From a checkpoint of a small transformer trained on Wikipedia.
Training: a variant of Adam for these matrices, 315M tokens, 9623 steps.
Each number is 50 + 15 x the weight over its row's rms, rounded and kept within 0 to 99. Layers, rows and columns count from 0. The size before them is the row's rms in percent of the matrix's.

# layer 6 attention key, 256x256, rms 0.0602, rows 124-127, columns 128-255
093:39 64 12 56 35 23 51 55 42 48 50 42 45 81 71 68 41 53 52 66 24 57 69 61 63 55 59 42 46 52 45 59 42 49 25 29 35 70 78 43 64 34 19 60 41 31 36 62 38 55 27 41 38 41 65 14 66 51 62 71 60 34 44 46 60 80 44 32 11 57 66 45 55 34 60 50 46 54 58 43 60 78 40 31 08 26 46 65 39 46 63 53 72 58 61 61 30 53 56 52 67 55 41 40 45 32 25 57 64 25 65 79 47 60 65 44 38 60 45 38 41 42 46 59 45 35 42 54
091:37 30 56 51 72 28 16 59 68 58 41 45 47 44 58 43 59 56 46 50 36 59 61 65 59 45 83 52 48 72 58 35 46 77 57 43 39 48 32 28 47 40 99 32 51 42 57 60 25 42 72 34 45 50 37 57 45 55 46 39 68 44 58 36 24 54 70 63 62 59 39 68 68 64 27 91 84 70 61 66 57 33 33 61 54 50 32 46 31 44 59 55 53 48 60 30 37 43 82 77 72 62 55 40 51 54 64 38 46 78 48 85 38 62 38 69 28 56 46 28 67 41 29 36 42 55 50 75
090:54 28 74 64 39 13 71 37 38 37 47 28 60 37 51 52 71 38 49 63 97 39 84 18 42 81 67 30 62 43 47 63 18 60 57 59 62 64 52 62 30 57 60 56 32 35 47 65 49 58 43 63 58 59 66 51 41 52 39 38 52 61 68 44 52 40 61 37 77 70 59 41 68 35 60 47 67 31 21 56 58 45 42 46 64 31 58 53 34 34 47 51 65 50 47 52 56 30 56 54 81 53 45 51 37 47 65 43 57 11 64 58 68 63 52 38 40 49 79 71 19 56 81 36 67 51 36 40
094:26 46 15 55 11 36 51 57 40 87 54 68 32 32 64 40 73 58 37 58 55 80 49 19 51 64 55 52 59 43 61 68 61 19 36 51 41 47 47 70 40 64 45 67 51 37 23 53 41 23 26 53 61 39 54 51 48 65 36 65 67 24 60 38 68 58 44 26 54 65 42 46 62 55 49 44 26 56 38 48 49 47 55 53 19 57 40 42 64 54 51 36 74 56 56 57 81 61 55 47 50 24 46 46 46 43 30 89 63 46 64 71 57 42 70 46 30 24 48 66 19 56 69 43 54 50 39 58
# layer 6 attention query, 256x256, rms 0.0621, rows 125-127, columns 128-255
095:40 65 50 71 46 59 08 43 83 56 67 82 31 37 51 48 51 44 22 19 76 57 72 50 63 56 47 44 69 56 53 41 57 68 59 77 47 50 43 43 33 82 66 54 49 46 44 33 43 66 56 58 33 72 50 44 32 45 42 12 44 78 65 41 44 30 73 29 18 59 48 37 47 65 53 73 36 34 32 45 64 57 51 64 53 59 37 50 71 65 55 15 49 44 40 36 60 21 42 62 49 51 64 72 53 62 75 42 62 66 32 53 37 65 39 58 72 62 69 70 41 64 39 33 60 52 54 22
107:30 30 46 46 64 37 47 49 60 44 46 51 66 43 40 66 77 57 11 51 34 42 71 66 42 93 59 47 64 20 53 52 24 54 40 52 34 49 53 37 29 00 69 42 68 59 56 77 46 32 55 87 75 49 36 40 57 49 52 29 51 70 41 62 51 48 59 39 53 57 58 60 80 74 54 57 55 41 48 34 34 45 61 36 75 37 34 40 15 20 59 64 33 50 07 58 55 38 60 54 59 51 13 50 54 43 50 44 78 53 38 31 65 63 60 47 55 61 35 58 36 49 85 41 47 42 31 30
108:35 37 50 35 50 59 44 43 40 38 62 29 17 52 57 24 96 65 54 64 41 30 33 79 72 57 58 55 26 63 82 45 57 42 77 60 36 57 51 39 19 44 49 32 52 37 53 73 52 49 62 86 59 48 51 49 43 47 40 52 72 47 44 71 61 61 43 32 54 61 86 58 75 61 23 44 61 57 29 48 58 71 42 40 29 55 59 67 53 71 48 56 54 43 50 50 40 49 68 71 23 35 53 33 57 38 62 48 77 74 54 64 65 68 78 39 48 47 57 70 42 56 47 47 83 45 34 39
# layer 6 attention value, 256x256, rms 0.0474, rows 64-87, columns 128-255
101:56 70 50 49 40 60 52 39 22 53 66 46 50 65 49 42 78 69 42 46 57 54 61 31 39 42 45 30 95 47 40 60 32 31 56 63 51 50 42 40 39 43 32 64 50 34 31 62 59 67 37 43 39 83 32 59 52 65 23 51 35 38 46 47 49 15 44 37 30 52 36 50 53 67 62 42 83 50 65 52 44 51 16 27 65 44 57 46 60 69 69 55 51 88 18 38 39 53 45 38 49 49 65 41 51 39 44 61 53 80 33 47 58 48 89 35 66 75 34 80 34 57 66 64 67 62 26 51
091:41 46 52 70 53 24 48 70 61 45 26 62 31 27 36 52 71 64 30 51 36 66 83 39 57 67 67 63 50 75 35 28 43 69 62 53 86 46 58 56 52 24 65 51 82 43 60 38 65 23 64 71 51 61 61 57 66 57 41 43 53 36 45 44 53 36 31 60 56 50 46 71 43 15 51 29 62 48 61 53 67 58 43 71 45 46 72 51 39 48 47 49 62 76 28 66 46 49 44 48 57 41 51 34 57 39 40 49 34 42 66 19 30 69 24 72 42 54 97 72 60 43 51 63 44 56 37 36
106:49 43 28 45 50 38 49 55 35 47 44 31 72 67 69 57 60 66 63 46 76 49 36 56 42 38 26 31 60 56 45 59 09 40 50 44 66 34 53 48 55 48 48 78 34 72 57 70 54 43 48 33 74 47 22 37 51 59 76 42 32 53 55 36 41 13 71 71 53 57 52 48 34 38 32 49 48 63 72 58 24 42 52 47 55 86 35 46 43 46 25 37 23 21 67 57 64 49 66 42 67 40 58 64 76 62 83 54 50 74 10 77 51 49 55 52 39 47 34 43 49 65 69 37 35 57 45 30
109:38 40 47 40 35 76 48 53 44 39 57 55 67 52 39 76 54 27 71 43 36 57 58 20 21 56 69 52 66 33 62 48 41 55 44 67 66 45 57 22 25 55 42 52 29 61 40 48 68 44 54 24 57 57 42 61 64 47 53 55 58 43 56 61 33 38 45 31 54 70 52 30 24 79 58 41 71 44 69 61 81 62 37 65 47 47 69 73 42 75 57 50 65 61 38 50 72 45 21 56 32 52 31 41 57 61 52 75 52 51 46 63 35 42 57 32 63 12 31 43 41 43 64 50 17 83 54 36
101:60 36 55 53 39 35 49 60 38 29 21 71 68 45 63 73 42 31 57 45 62 56 72 43 49 76 57 43 55 41 62 77 23 64 57 39 76 57 10 43 73 34 54 26 62 52 64 64 39 53 69 53 58 26 46 45 38 29 47 31 53 50 59 60 64 40 77 66 36 54 59 55 34 19 71 00 73 82 36 52 60 48 37 75 56 55 51 69 33 30 41 56 49 46 57 26 58 56 49 57 40 70 32 45 78 66 35 62 59 47 49 35 10 37 52 59 56 29 62 44 17 48 32 61 58 28 53 37
101:34 74 54 55 61 53 51 49 48 42 44 51 40 56 19 63 50 65 54 70 18 42 57 35 25 67 69 45 46 71 43 79 33 53 67 36 83 54 37 60 61 40 38 64 83 35 56 50 51 41 55 17 44 28 68 76 52 58 64 51 59 56 58 44 60 55 62 59 56 69 65 34 57 49 32 59 65 63 62 61 47 40 60 67 73 60 43 39 47 34 53 53 54 28 47 40 64 38 41 43 67 17 75 42 72 68 42 53 66 44 65 49 33 71 22 64 36 41 63 54 59 58 55 31 81 76 53 28
108:39 54 49 58 62 63 25 33 39 53 80 38 60 63 57 62 36 31 50 61 31 58 76 59 73 37 49 47 37 41 60 24 78 61 55 48 61 43 55 49 38 80 47 66 47 62 33 53 42 23 39 59 48 73 59 47 63 24 43 60 71 66 51 18 42 58 53 53 42 42 54 48 57 91 54 38 31 48 51 49 31 53 55 48 66 29 47 75 58 45 56 53 38 11 44 41 47 49 60 47 68 51 47 55 60 60 53 08 64 46 82 75 52 30 46 48 47 61 51 31 60 57 77 64 89 35 32 55
099:50 49 58 57 46 44 46 77 80 38 51 30 54 66 37 83 40 56 49 75 73 58 35 26 77 38 60 44 45 38 49 72 38 36 33 57 74 57 38 32 37 47 66 82 34 37 43 63 07 64 34 45 55 51 38 45 40 41 56 47 34 58 71 50 53 36 68 61 59 65 46 58 64 29 46 67 53 57 79 69 20 65 89 35 01 63 27 57 66 52 40 51 52 38 47 66 61 51 84 49 28 40 52 26 46 63 32 61 51 63 42 63 63 54 65 34 69 44 32 46 46 55 36 40 46 47 48 45
098:52 67 60 51 34 71 48 43 55 37 36 77 66 49 53 41 94 24 52 47 59 57 72 58 45 78 60 51 59 59 59 37 34 61 30 53 52 34 47 64 74 28 56 36 42 83 58 36 83 50 36 28 43 43 42 35 37 30 24 27 13 53 42 37 47 68 56 36 50 49 17 53 29 51 43 30 50 47 75 40 59 61 38 86 85 67 41 50 45 55 52 52 44 27 55 47 33 50 61 48 43 35 35 74 25 31 51 48 41 45 56 61 37 82 27 53 22 42 67 66 52 55 34 44 40 78 25 46
102:48 41 77 48 09 39 69 37 49 52 76 56 34 54 70 34 35 33 56 46 64 24 54 41 34 48 50 63 42 45 48 39 44 68 81 59 62 60 37 25 27 62 39 55 37 65 25 45 40 31 53 68 72 57 55 28 66 54 48 56 39 50 31 52 56 85 57 56 48 41 63 43 51 60 48 29 47 40 51 22 27 38 55 67 79 39 46 53 47 67 45 46 53 47 36 26 52 58 72 32 50 60 43 41 87 46 67 55 31 42 66 53 27 63 44 45 51 47 61 61 32 60 48 46 65 43 56 57
100:49 51 61 48 32 35 43 65 33 20 31 51 41 17 32 38 57 58 55 62 00 59 17 51 44 40 62 52 48 57 51 40 56 13 66 53 58 31 70 25 63 59 73 58 68 41 73 64 21 55 76 46 66 59 24 52 50 49 77 44 58 43 48 32 65 48 24 54 52 54 52 54 31 46 48 41 67 59 46 41 54 74 39 64 68 57 48 50 54 26 63 55 37 64 59 37 46 63 20 72 41 44 51 61 58 59 66 35 66 55 41 35 21 64 64 63 67 68 27 50 51 62 46 50 43 24 32 62
097:58 60 35 55 57 43 56 44 29 62 66 32 58 68 55 45 86 52 50 33 64 66 51 35 16 72 77 66 38 35 61 50 66 79 30 65 55 66 42 65 39 62 24 19 50 44 49 57 46 69 44 54 40 25 31 51 52 72 50 41 25 53 45 34 49 44 39 25 48 37 34 39 36 60 68 64 56 33 47 59 24 61 21 82 44 43 68 18 46 43 37 48 47 44 62 79 49 44 74 58 38 58 45 41 78 53 50 60 59 23 41 57 54 52 55 77 26 77 83 37 65 58 76 56 62 28 35 44
090:68 41 59 48 66 39 80 55 45 59 38 57 65 71 54 41 52 45 53 59 39 52 47 57 52 51 37 61 55 31 50 68 51 66 58 91 32 29 62 61 48 61 18 48 29 43 55 39 53 82 18 57 31 39 71 57 59 52 46 45 33 50 74 81 48 52 35 44 76 53 47 54 37 70 60 66 67 60 37 56 53 48 41 45 57 57 79 49 41 30 50 45 67 67 42 69 49 65 84 33 18 59 53 46 27 64 58 50 48 31 31 44 55 22 62 54 39 34 35 80 60 40 57 56 31 46 55 42
105:38 48 45 53 54 39 64 52 65 66 78 49 29 17 88 58 46 57 53 73 54 32 13 40 68 39 53 59 60 72 52 63 69 73 39 60 71 47 45 50 35 53 13 63 47 21 45 64 40 48 34 30 35 62 52 26 53 08 28 57 43 50 75 46 45 67 39 27 50 69 51 53 39 54 67 81 57 68 19 57 46 26 46 68 60 53 42 50 43 49 29 46 62 26 37 53 56 66 61 48 35 54 68 49 58 51 53 39 53 35 42 63 23 43 55 46 55 28 76 72 15 40 48 47 34 46 46 36
098:62 62 38 53 17 48 58 66 38 51 72 65 30 33 37 58 16 76 35 62 24 46 29 56 44 36 56 63 60 41 66 43 56 36 58 22 70 48 45 27 44 77 95 21 77 69 56 58 56 53 53 76 68 40 58 55 31 62 71 50 62 28 49 45 47 48 66 43 56 54 44 47 19 56 31 55 54 81 39 38 54 58 48 71 38 51 72 77 90 40 45 56 47 68 83 43 63 58 27 62 30 61 41 41 58 60 40 47 71 59 51 62 36 36 46 57 77 67 28 27 46 59 85 54 31 59 47 58
090:49 37 74 48 43 41 56 45 57 57 52 57 47 39 45 31 61 55 65 34 55 71 45 57 62 40 48 48 68 27 56 71 60 56 54 51 54 81 41 28 60 38 64 29 58 47 30 34 50 64 27 30 40 57 16 65 66 70 30 41 66 50 40 55 60 42 75 35 44 57 32 45 50 66 36 17 47 66 61 58 62 37 40 42 64 73 25 40 33 34 44 63 31 33 49 74 44 31 65 35 83 62 73 62 54 42 71 42 49 67 26 65 43 61 90 75 49 57 69 65 34 64 33 69 64 39 66 46
094:33 47 63 51 51 28 48 58 28 51 57 60 62 48 57 32 58 55 62 56 85 47 53 57 50 42 63 42 66 58 67 71 29 48 39 65 55 64 42 57 53 58 30 68 56 42 69 81 25 57 62 64 60 46 66 37 50 54 62 23 27 42 64 65 43 56 23 69 37 41 58 74 76 20 74 41 61 58 45 28 47 43 46 61 40 37 50 86 67 62 57 53 42 59 48 59 54 57 70 36 53 35 56 21 74 48 67 51 63 44 51 48 49 53 49 62 43 41 77 48 22 41 60 57 56 57 59 39
105:56 26 72 55 23 20 48 45 58 43 40 38 56 80 56 52 59 60 53 62 35 57 24 51 57 68 38 25 64 56 24 19 44 28 51 40 42 40 89 64 48 39 44 35 77 65 12 59 45 49 35 86 21 60 48 45 80 32 29 53 56 46 57 70 50 63 39 38 52 55 29 69 68 49 61 41 54 20 67 65 61 28 49 32 34 74 45 28 51 61 61 44 41 56 71 47 30 58 54 52 45 51 71 43 42 15 44 53 35 51 48 47 22 46 63 53 44 63 49 42 40 37 57 34 58 67 79 52
096:64 55 64 64 59 58 62 50 38 76 50 59 52 14 40 46 49 73 27 69 57 38 52 35 47 58 60 67 25 38 39 74 37 40 36 59 67 60 67 37 82 50 42 58 71 52 61 50 54 60 41 40 28 52 37 52 37 75 76 33 27 66 69 31 58 34 40 49 49 36 31 49 48 66 74 04 37 88 79 46 56 44 60 66 05 85 25 50 42 56 32 45 22 42 46 38 24 61 53 51 45 57 69 24 52 46 53 53 58 70 66 62 39 39 36 51 14 51 45 15 61 49 62 79 23 46 47 59
104:54 53 49 53 62 39 53 50 49 36 35 56 75 56 67 62 28 50 47 39 63 41 41 38 77 47 39 48 41 38 44 01 53 46 30 57 33 39 56 49 49 60 69 51 58 79 27 52 59 71 53 74 65 45 90 53 77 43 43 48 29 24 27 38 30 54 52 77 72 37 60 61 49 47 34 04 86 42 54 51 49 40 60 60 41 39 70 59 61 57 67 46 60 59 48 75 42 62 36 38 49 16 42 64 39 43 19 49 63 50 63 43 67 64 47 50 30 48 31 25 79 42 68 54 79 60 63 58
093:51 63 52 33 54 28 48 19 39 83 64 57 33 37 24 35 15 20 41 70 27 46 58 48 71 36 70 46 46 30 54 60 61 30 68 52 47 36 42 13 60 37 48 57 46 23 48 26 61 59 58 22 36 49 41 72 53 49 45 39 59 57 55 26 60 51 37 60 92 48 37 34 44 59 35 61 53 50 28 81 62 43 59 49 71 63 48 32 61 22 48 62 33 55 18 46 58 43 59 48 52 56 52 58 59 47 45 30 63 35 29 51 72 48 30 47 38 84 55 27 49 58 40 54 68 62 38 43
099:43 57 63 43 43 43 53 69 53 52 62 21 49 48 32 47 45 82 43 35 65 47 26 56 38 44 60 52 47 23 65 49 59 34 25 23 68 69 19 71 66 52 32 59 55 52 63 66 37 51 48 64 54 59 69 57 36 76 66 31 19 56 55 36 43 69 27 43 71 56 31 54 61 44 78 50 56 38 70 54 45 53 53 74 49 43 46 49 56 45 33 47 56 76 34 28 36 37 46 45 64 43 94 39 71 46 61 50 55 45 32 21 20 49 51 40 68 67 53 22 71 61 80 52 27 62 45 43
092:39 59 56 44 64 60 46 25 53 55 59 77 83 35 70 37 66 49 46 52 67 67 36 32 55 54 23 68 50 65 50 95 45 60 55 49 53 58 54 49 59 29 46 29 39 30 63 65 87 60 47 56 37 31 30 26 67 27 21 32 41 65 70 60 41 61 57 69 62 32 59 40 60 46 70 42 43 39 40 78 55 40 57 58 78 83 29 40 22 69 12 51 25 48 43 41 42 57 62 45 57 34 47 43 62 41 54 54 41 64 54 41 14 56 66 54 46 49 65 76 50 59 41 40 36 35 46 43
100:48 68 72 48 58 59 55 68 38 42 68 65 55 39 30 71 32 61 61 50 56 41 31 32 81 40 78 46 34 39 55 35 50 72 80 46 59 45 92 44 39 56 40 59 50 61 24 43 48 23 64 87 46 30 68 45 46 48 67 30 36 38 65 50 30 60 67 59 52 42 66 50 53 65 67 60 27 50 51 53 32 29 61 69 70 20 54 61 50 42 49 50 35 33 42 40 65 55 52 28 39 44 59 40 41 30 28 50 56 64 56 43 74 52 63 48 68 48 53 44 61 41 37 60 65 40 37 39
# layer 6 attention output (transposed), 256x256, rms 0.0492, rows 64-87, columns 128-255
099:42 45 36 60 57 68 29 62 68 27 51 65 43 29 28 56 19 61 59 58 75 53 33 48 34 49 70 73 46 80 45 41 52 66 25 47 56 45 49 44 55 41 64 25 39 62 54 47 47 25 61 63 54 40 74 51 57 32 46 49 54 52 46 86 52 62 73 52 60 37 46 49 41 41 13 43 26 54 65 42 65 32 47 59 33 23 56 59 55 15 53 52 52 32 51 59 48 54 54 43 56 50 39 50 66 36 41 45 29 15 63 67 47 47 45 37 63 41 54 22 63 25 48 26 43 51 56 62
084:52 47 83 14 43 68 46 26 22 57 62 45 61 50 42 67 30 55 61 50 49 44 07 48 49 27 28 36 45 46 77 28 47 37 46 45 37 57 74 32 53 80 54 38 46 54 49 22 68 68 51 41 32 51 34 66 58 31 62 66 46 44 40 54 62 78 61 27 56 50 47 52 77 59 32 82 67 58 61 54 17 82 28 34 56 53 41 62 58 54 53 11 45 36 48 29 52 68 59 64 74 61 61 48 62 48 73 63 63 42 65 65 71 25 67 35 60 50 26 28 40 51 50 46 28 61 39 39
108:32 56 54 39 65 45 55 43 73 82 46 59 49 44 61 44 50 32 59 47 45 29 63 56 65 47 54 65 35 45 45 37 59 46 31 56 33 58 45 66 23 69 47 38 42 42 55 35 52 56 51 45 35 42 90 73 36 38 48 63 64 43 43 31 54 40 43 62 51 40 62 65 41 55 65 44 64 43 27 41 59 48 48 43 30 22 60 47 60 47 64 98 47 74 30 39 35 63 38 43 22 81 36 47 40 51 40 48 53 52 82 28 71 44 56 48 70 44 78 53 55 33 34 49 56 20 62 70
108:19 62 30 40 45 34 37 61 50 58 36 42 40 57 32 14 35 60 44 41 66 42 39 57 61 36 32 40 62 81 35 48 63 65 40 28 59 69 33 46 84 69 84 46 77 44 28 59 36 52 35 75 28 57 65 54 55 52 71 60 42 58 37 30 72 20 42 31 60 35 51 73 54 62 26 93 42 56 55 47 52 29 44 51 37 38 45 48 65 58 27 40 36 34 70 69 32 62 80 56 83 52 48 59 50 65 68 24 33 42 35 39 61 41 35 43 46 57 41 38 63 44 49 55 52 14 56 68
099:37 62 43 47 60 32 46 17 55 58 71 38 51 82 30 26 47 51 40 42 51 69 38 47 48 43 69 35 65 51 51 42 46 60 17 50 43 46 46 38 51 56 53 47 32 39 43 60 53 42 26 51 34 33 42 62 50 56 58 61 35 42 70 52 55 52 30 45 74 53 22 39 72 81 42 73 66 22 52 52 54 61 45 32 54 69 47 46 62 74 70 21 56 69 41 81 35 70 74 50 70 40 53 46 32 71 42 50 25 46 58 51 64 37 44 38 36 77 28 39 93 55 73 34 64 43 53 52
104:51 33 44 52 13 57 69 44 72 61 15 63 47 49 75 40 85 48 37 36 67 66 50 55 82 53 49 25 49 61 38 35 49 67 46 50 17 80 59 28 40 85 43 34 58 37 47 26 48 42 40 47 64 59 24 73 47 42 42 63 71 31 42 49 56 34 23 55 55 49 41 58 64 42 57 47 38 23 46 27 34 70 42 48 38 44 55 64 54 39 60 14 51 57 38 49 60 50 58 41 46 73 43 51 35 35 60 57 29 49 46 67 63 41 59 47 72 44 34 54 16 29 56 60 58 22 33 53
110:48 40 70 54 46 39 51 55 57 52 29 40 63 46 52 48 70 57 39 55 67 45 35 61 55 66 52 45 44 67 53 57 38 37 62 52 29 70 89 47 57 54 32 58 52 56 75 40 89 81 53 21 66 58 42 30 37 58 51 42 34 45 58 64 42 59 45 53 50 64 59 39 52 28 34 74 47 59 25 51 62 40 76 56 48 69 57 44 22 61 18 60 75 55 62 35 42 26 58 48 45 32 71 45 37 42 25 77 52 50 45 41 36 94 33 50 45 66 52 72 27 47 35 44 16 38 34 51
098:53 40 23 52 56 14 48 57 32 75 51 64 65 45 70 08 61 44 61 37 55 51 54 39 50 45 17 56 43 47 63 41 67 37 46 62 37 54 38 77 30 64 40 17 57 57 41 50 70 10 55 60 34 53 53 69 53 67 49 54 59 33 60 50 31 24 37 44 56 35 58 36 19 63 40 55 66 48 38 53 42 44 39 74 72 45 58 42 53 51 56 73 61 57 60 45 72 37 32 41 48 64 58 60 47 61 66 50 49 57 48 37 41 49 61 70 44 59 64 51 57 53 61 33 61 26 67 67
098:51 30 42 34 58 35 50 41 54 62 76 32 65 61 50 45 20 45 75 29 28 21 23 34 51 44 38 67 52 62 64 49 56 41 65 67 45 66 63 36 44 51 51 76 51 27 52 71 22 72 72 47 66 47 57 61 62 59 71 30 62 67 42 44 56 64 50 60 56 55 90 58 60 42 74 50 72 73 50 43 30 25 58 18 47 43 68 27 71 61 80 14 43 57 35 40 52 42 50 35 32 51 49 35 75 44 46 27 38 33 47 38 45 33 63 55 72 42 56 67 27 20 39 66 57 29 63 68
102:59 68 20 86 49 71 37 68 38 59 32 54 63 65 38 71 57 89 39 58 45 50 70 46 78 55 62 59 75 56 29 49 56 64 34 37 44 65 43 69 54 39 65 31 50 26 61 78 67 60 45 46 19 67 41 41 33 52 39 38 66 44 55 42 40 18 43 53 37 93 35 44 50 48 41 80 41 53 33 73 99 72 41 34 48 60 43 57 46 58 40 24 34 52 68 72 54 49 57 56 33 47 36 39 20 41 42 55 68 68 41 17 39 65 44 63 51 53 49 39 64 45 44 38 66 59 45 37
104:38 40 57 62 76 48 49 40 56 68 50 67 63 54 52 78 54 28 40 38 55 45 91 45 51 53 14 49 49 52 69 63 43 83 50 41 46 47 53 51 61 65 54 67 57 51 44 27 63 41 28 50 50 77 66 47 64 53 48 61 34 55 47 54 69 57 32 48 52 47 43 53 49 57 53 35 46 35 38 73 57 59 60 50 34 25 25 73 20 55 82 15 78 55 53 80 49 39 58 33 66 72 48 38 42 42 22 74 50 54 57 64 54 17 32 23 25 64 63 41 60 56 38 56 66 63 74 40
095:22 59 56 42 40 42 50 42 73 57 45 43 58 51 53 60 24 64 47 52 50 27 21 61 80 29 45 54 56 79 64 52 27 32 72 21 62 42 57 33 49 49 48 58 83 53 60 35 49 44 73 54 44 32 66 61 37 29 43 43 56 38 56 77 66 69 66 64 44 34 64 52 47 42 22 71 41 58 46 21 61 24 87 36 38 60 37 45 49 42 83 55 35 40 54 41 59 67 51 77 77 39 41 72 39 41 52 69 35 61 61 36 23 51 62 43 53 45 26 47 24 42 42 62 34 64 54 69
088:46 66 21 57 52 53 28 51 55 57 70 42 13 52 47 43 46 86 59 68 51 39 36 67 46 39 36 39 48 49 34 50 50 27 30 63 69 61 32 31 71 33 55 31 51 53 27 74 37 40 73 46 56 45 52 45 30 48 37 32 42 52 41 61 32 55 75 55 21 24 52 43 64 56 69 27 56 60 39 45 50 37 60 39 57 62 28 48 40 23 37 44 56 54 62 67 80 51 21 51 83 29 47 44 76 61 59 79 69 77 71 56 44 37 44 42 32 63 49 44 25 66 53 70 46 54 62 73
103:80 54 31 68 56 30 44 74 45 46 46 44 49 53 25 39 50 62 55 30 37 35 66 75 61 61 38 59 28 31 42 44 51 39 54 53 30 73 59 63 57 56 58 15 54 92 68 36 58 42 60 60 56 47 53 48 46 58 43 46 26 41 47 56 28 52 45 57 26 45 39 37 67 68 58 29 38 51 43 67 45 73 58 37 51 78 55 66 39 31 41 08 55 57 40 33 44 26 48 46 37 42 66 36 41 26 71 63 53 42 67 18 54 65 26 23 44 47 44 44 72 42 56 54 58 52 52 76
102:16 53 44 62 68 23 20 31 39 26 38 59 52 78 59 58 94 42 54 65 59 81 84 59 51 71 35 24 69 58 53 75 34 58 20 48 40 39 23 49 57 39 10 39 57 27 43 63 33 41 27 46 50 59 41 26 84 35 50 59 32 53 45 35 52 59 28 37 45 52 19 48 54 52 59 66 43 46 58 52 54 48 36 35 64 60 15 66 07 68 58 41 47 46 65 78 48 39 73 38 62 54 57 42 59 60 43 63 42 68 33 33 61 27 46 43 27 48 35 48 73 55 27 53 66 51 60 31
083:53 45 60 61 39 54 57 73 52 15 64 43 38 62 31 66 54 50 40 74 38 45 50 49 41 61 67 31 47 55 34 21 26 42 51 64 42 06 43 56 41 56 45 47 49 40 59 71 63 30 68 67 59 69 72 31 28 38 48 70 55 41 61 47 68 55 45 54 80 48 49 55 71 23 69 39 75 41 57 35 65 51 54 33 43 37 76 48 61 52 55 39 56 36 44 57 50 41 29 59 34 48 39 53 61 43 46 55 37 45 88 46 54 38 24 61 49 45 43 45 74 09 48 39 59 54 53 52
096:68 39 29 61 64 52 21 39 61 79 50 46 38 45 23 27 34 68 17 33 28 37 58 48 49 57 28 65 42 59 47 62 48 62 50 56 47 49 48 39 31 55 23 47 46 37 46 43 52 49 37 43 26 49 46 66 62 28 35 81 56 50 48 32 47 43 73 47 63 76 32 41 12 75 26 54 43 52 47 64 35 61 45 52 77 61 34 39 25 33 37 28 46 60 44 38 67 49 47 57 46 40 51 55 31 32 41 81 60 73 59 76 47 37 39 39 57 56 32 17 68 60 48 49 46 32 28 54
101:45 43 46 18 73 62 43 51 53 31 55 55 61 34 52 60 55 50 45 67 67 43 68 55 41 37 66 51 27 30 34 59 69 67 37 51 48 38 24 43 50 53 55 58 45 53 70 17 64 33 61 43 55 49 29 72 18 75 57 38 64 40 58 46 49 24 82 57 57 35 64 29 72 31 42 45 61 50 29 53 36 57 57 64 24 50 40 57 38 28 35 86 40 41 23 39 69 52 39 41 50 68 46 47 49 62 73 21 65 60 57 78 57 47 47 63 77 52 63 51 46 73 46 46 35 67 31 36
099:34 38 45 48 55 15 46 35 53 58 56 43 45 61 66 37 43 35 67 46 62 74 60 44 73 72 32 44 58 65 40 63 54 56 58 45 55 46 43 55 40 54 25 50 16 45 47 41 54 55 33 61 79 39 60 32 69 40 40 62 66 53 55 43 38 55 78 44 19 55 67 44 45 14 40 79 80 49 45 48 45 53 31 17 79 20 99 36 53 35 92 46 73 31 58 52 56 53 44 36 47 38 63 57 24 44 50 63 48 49 44 72 51 36 49 69 64 36 82 54 25 68 50 39 64 38 47 67
106:48 44 82 18 48 58 35 46 67 40 63 38 18 62 42 64 61 54 41 51 46 47 32 76 23 44 62 49 65 56 53 65 65 50 52 27 57 37 29 44 67 27 30 68 44 49 41 70 60 56 55 42 50 69 21 40 35 55 33 58 66 55 33 61 66 59 74 37 78 50 45 44 37 50 70 70 42 60 53 52 32 44 44 36 70 49 39 30 28 54 24 66 45 50 74 36 60 67 60 57 34 77 61 55 57 27 40 53 38 59 47 62 33 40 72 34 38 65 41 46 28 62 20 63 41 67 59 55
092:47 44 45 77 53 72 64 68 32 45 26 75 49 51 79 48 67 77 18 60 37 71 84 53 44 61 51 32 79 84 52 25 17 38 39 65 38 73 43 66 51 52 32 55 43 67 33 66 38 41 41 74 56 30 68 56 40 55 62 60 52 71 66 64 69 54 48 52 18 41 62 59 57 34 55 33 41 61 48 30 64 60 77 55 41 46 43 72 41 49 59 44 58 42 57 49 41 26 57 53 63 38 55 33 52 52 74 74 37 67 64 41 40 47 45 56 36 30 63 51 45 32 78 45 54 23 35 27
091:49 32 15 47 50 37 40 58 47 63 48 83 50 51 35 51 39 62 51 53 20 65 69 39 57 57 36 58 44 79 57 72 46 51 79 54 41 65 67 40 36 50 51 37 68 36 50 21 46 60 75 51 46 35 72 44 43 22 31 54 76 58 65 63 81 34 81 41 24 66 49 51 28 63 32 52 57 46 25 36 46 46 49 41 39 53 68 57 48 48 55 51 54 53 75 81 73 99 55 46 41 53 29 46 11 51 42 53 59 48 42 90 58 46 49 80 46 35 41 52 30 39 49 52 50 39 52 67
098:81 61 29 29 54 41 63 50 56 54 71 44 36 54 42 50 41 40 68 39 52 39 44 56 46 64 62 44 39 43 51 37 52 73 48 60 36 58 58 42 33 45 51 44 30 70 32 24 14 50 75 39 60 32 65 90 38 67 77 50 56 64 73 44 58 45 43 52 28 74 61 57 58 46 41 33 60 52 36 64 53 49 48 42 42 23 67 45 85 23 85 00 58 50 37 38 48 56 32 46 27 50 47 52 38 69 57 30 51 39 57 67 57 55 34 68 74 55 65 51 45 31 55 65 34 47 29 74
100:45 19 79 79 31 53 26 26 57 70 40 34 48 67 48 62 68 48 40 57 44 58 51 66 60 61 29 55 46 58 77 53 58 42 50 57 66 61 58 76 47 59 40 31 46 48 86 75 74 56 44 27 50 83 32 53 61 64 52 46 61 60 48 22 62 51 62 24 38 84 34 27 61 20 32 72 50 53 37 55 57 63 48 51 41 53 38 18 53 46 53 18 62 35 68 62 36 53 44 69 31 48 58 50 37 63 54 46 64 20 55 48 25 66 50 59 43 70 30 64 54 22 79 49 70 81 54 38